From a checkpoint of a small transformer trained on Wikipedia.
Architecture: RMSNorm before and after each block, rotary positions, no biases in attention or MLP, tied embeddings, capped logits.
Training: a variant of Adam for these matrices, 10988 steps.
Each number is 200 + 40 x the weight over its row's rms, rounded and kept within 0 to 999. Layers, rows and columns count from 0. The size before them is the row's rms in percent of the matrix's.

# layer 7 attention query, 448x448, rms 0.0397, rows 315-319, columns 384-447
128,203,285,250,221,186,213,184,158,220,212,196,270,123,251,234,167,232,165,157,218,162,211,184,295,210,188,178,240,192,149,195,219,284,183,254,165,216,169,218,171,174,148,296,230,153,216,142,188,165,236,257,163,163,229,261,163,128,223,213,182,271,231,169,253
129,200,164,220,255,227,139,165,147,205,205,240,201,189,209,217,209,172,162,222,191,139,196,229,184,170,142,262,193,139,195,200,257,153,179,207,165,157,195,166,177,265,203,226,189,104,218,146,237,153,185,239,245,119,185,275,155,180,205,141,162,224,253,147,295
123,226,179,142,177,200,181,241,164,229,135,240,123,199,220,138,186,232,159,240,241,198,152,208,231,216,185,178,257,226,208,187,170,157,246,196,218,125,190,220,242,225,260,143,178,199,221,183,203,220,129,227,141,212,125,96,185,217,231,212,175,127,152,214,248
135,200,236,225,163,163,189,205,227,191,139,242,143,228,107,214,265,286,223,210,173,165,175,166,200,186,187,240,203,160,154,163,255,160,184,239,222,143,190,251,187,220,276,94,260,240,164,198,221,225,114,207,173,194,122,156,176,189,191,187,156,223,195,174,215
126,177,208,211,200,217,249,163,179,280,137,260,205,205,217,222,183,221,220,156,190,186,174,193,217,169,215,203,281,182,214,195,186,226,178,168,230,233,131,158,156,167,106,222,125,144,252,170,167,190,251,152,202,111,179,217,199,209,214,294,146,202,228,199,228
# layer 7 attention key, 448x448, rms 0.0395, rows 315-319, columns 384-447
122,160,179,98,134,224,253,249,128,204,219,237,203,98,220,227,266,220,162,221,213,196,197,290,167,194,204,252,210,197,154,192,157,304,234,216,185,189,229,199,133,160,232,222,252,231,265,173,168,147,269,247,236,221,174,237,158,215,297,245,238,234,299,164,217
121,209,115,148,255,211,224,168,164,268,269,172,139,149,209,231,273,311,165,186,227,172,175,215,205,157,162,150,187,254,143,204,195,258,208,198,156,169,158,191,168,202,201,250,230,194,207,225,238,154,196,209,211,134,227,217,83,223,270,124,152,180,269,239,249
114,203,228,165,173,241,227,234,210,176,185,235,202,208,152,133,179,148,178,189,212,217,216,180,169,164,154,151,223,215,170,174,248,129,213,275,169,158,280,186,184,175,221,148,248,197,227,265,236,231,203,266,160,165,185,166,176,184,166,217,124,145,252,220,191
119,227,212,149,215,298,209,215,241,222,197,254,184,173,127,252,146,200,244,224,209,179,257,197,185,106,167,173,212,200,165,171,218,211,256,275,114,136,192,191,147,164,211,136,287,187,162,249,228,227,262,262,159,276,189,174,195,185,178,189,186,142,262,173,192
123,125,170,82,163,180,215,192,251,161,196,230,145,226,179,201,211,205,204,225,155,203,252,209,192,129,173,175,232,239,224,215,227,193,209,93,171,193,226,205,244,108,237,174,159,183,262,203,214,153,193,165,208,138,219,210,180,264,253,217,254,194,181,175,172
# layer 7 attention value, 448x448, rms 0.0382, rows 256-261, columns 384-447
104,179,190,249,245,175,137,206,146,164,283,202,187,150,184,224,178,241,170,194,203,262,194,193,157,190,216,176,249,204,202,118,116,190,208,208,185,185,140,230,248,217,266,210,207,322,156,180,219,93,175,237,194,202,179,194,296,209,203,177,198,198,182,191,189
096,258,169,198,248,174,205,253,167,46,213,219,187,198,193,173,201,152,148,206,233,227,251,226,215,129,231,216,185,210,217,161,203,234,179,195,138,187,157,205,236,180,157,205,241,196,243,180,195,246,219,197,219,225,222,190,211,259,193,150,199,226,186,241,176
098,103,161,181,123,169,169,229,218,232,175,143,204,164,168,113,188,228,143,184,239,220,192,205,182,178,131,197,211,191,163,148,213,239,190,163,171,183,218,181,196,232,223,189,170,211,195,228,204,187,225,256,208,221,132,216,161,218,187,306,267,213,243,230,194
109,128,248,149,187,200,269,200,223,159,245,190,202,198,181,171,243,305,218,171,233,226,99,202,208,229,122,175,198,91,182,234,218,201,186,190,207,228,210,169,184,169,214,173,106,192,202,207,172,188,232,228,204,157,191,245,197,248,198,243,240,201,182,131,208
104,215,163,152,219,163,233,162,215,233,71,199,190,250,225,174,197,136,134,223,180,196,297,218,211,211,181,196,218,225,170,148,250,202,194,150,166,199,219,180,103,155,196,211,177,248,255,136,231,165,225,108,233,231,183,204,190,194,178,198,164,190,213,224,185
104,155,192,193,253,203,217,255,156,203,271,188,301,156,170,226,197,241,258,190,220,176,165,173,202,254,181,162,211,186,238,247,200,183,166,175,281,231,173,209,133,166,215,196,48,263,171,201,155,182,305,277,139,204,181,254,227,226,192,217,228,266,154,212,243
# layer 7 attention output (transposed), 448x448, rms 0.0377, rows 256-261, columns 384-447
107,250,184,270,249,233,191,214,199,185,247,192,199,272,208,171,144,187,231,252,276,256,225,219,199,213,238,185,204,222,193,212,205,196,179,250,175,149,217,192,213,272,182,206,225,315,132,90,221,199,185,207,186,220,242,223,178,234,248,152,168,124,287,246,179
102,221,177,215,213,242,195,207,183,206,211,193,217,265,231,111,126,156,191,206,198,269,164,159,208,203,223,141,212,218,241,251,206,143,259,283,114,210,207,197,214,171,138,209,180,305,238,225,233,184,212,253,200,189,245,205,248,189,229,226,155,208,186,197,137
103,192,213,225,228,187,243,206,220,172,154,239,159,216,199,201,205,210,232,236,249,186,184,133,196,152,150,227,166,170,218,236,234,167,174,196,175,164,247,179,139,254,238,200,152,272,312,237,211,156,169,209,183,180,243,294,265,207,240,238,227,98,199,198,256
111,202,192,200,246,166,148,176,258,156,142,200,195,238,185,282,182,200,206,198,238,162,177,192,178,111,216,209,170,219,195,199,213,152,166,215,279,224,191,134,145,177,119,210,208,210,214,170,181,175,154,181,153,196,208,235,244,163,211,240,197,225,163,174,254
111,164,140,160,167,203,244,126,226,162,174,175,170,215,280,176,219,208,198,229,159,198,200,197,195,214,208,102,112,136,151,151,264,182,255,184,106,184,239,177,226,219,229,253,161,237,169,197,183,169,200,151,182,272,194,186,246,218,155,134,249,248,158,202,237
108,235,211,165,233,191,194,178,276,169,170,221,215,265,198,233,135,236,197,177,255,176,219,166,200,237,214,184,205,196,246,181,209,222,153,179,265,235,182,179,150,196,225,197,214,196,174,177,180,199,193,234,192,159,146,243,206,130,136,224,218,216,224,128,188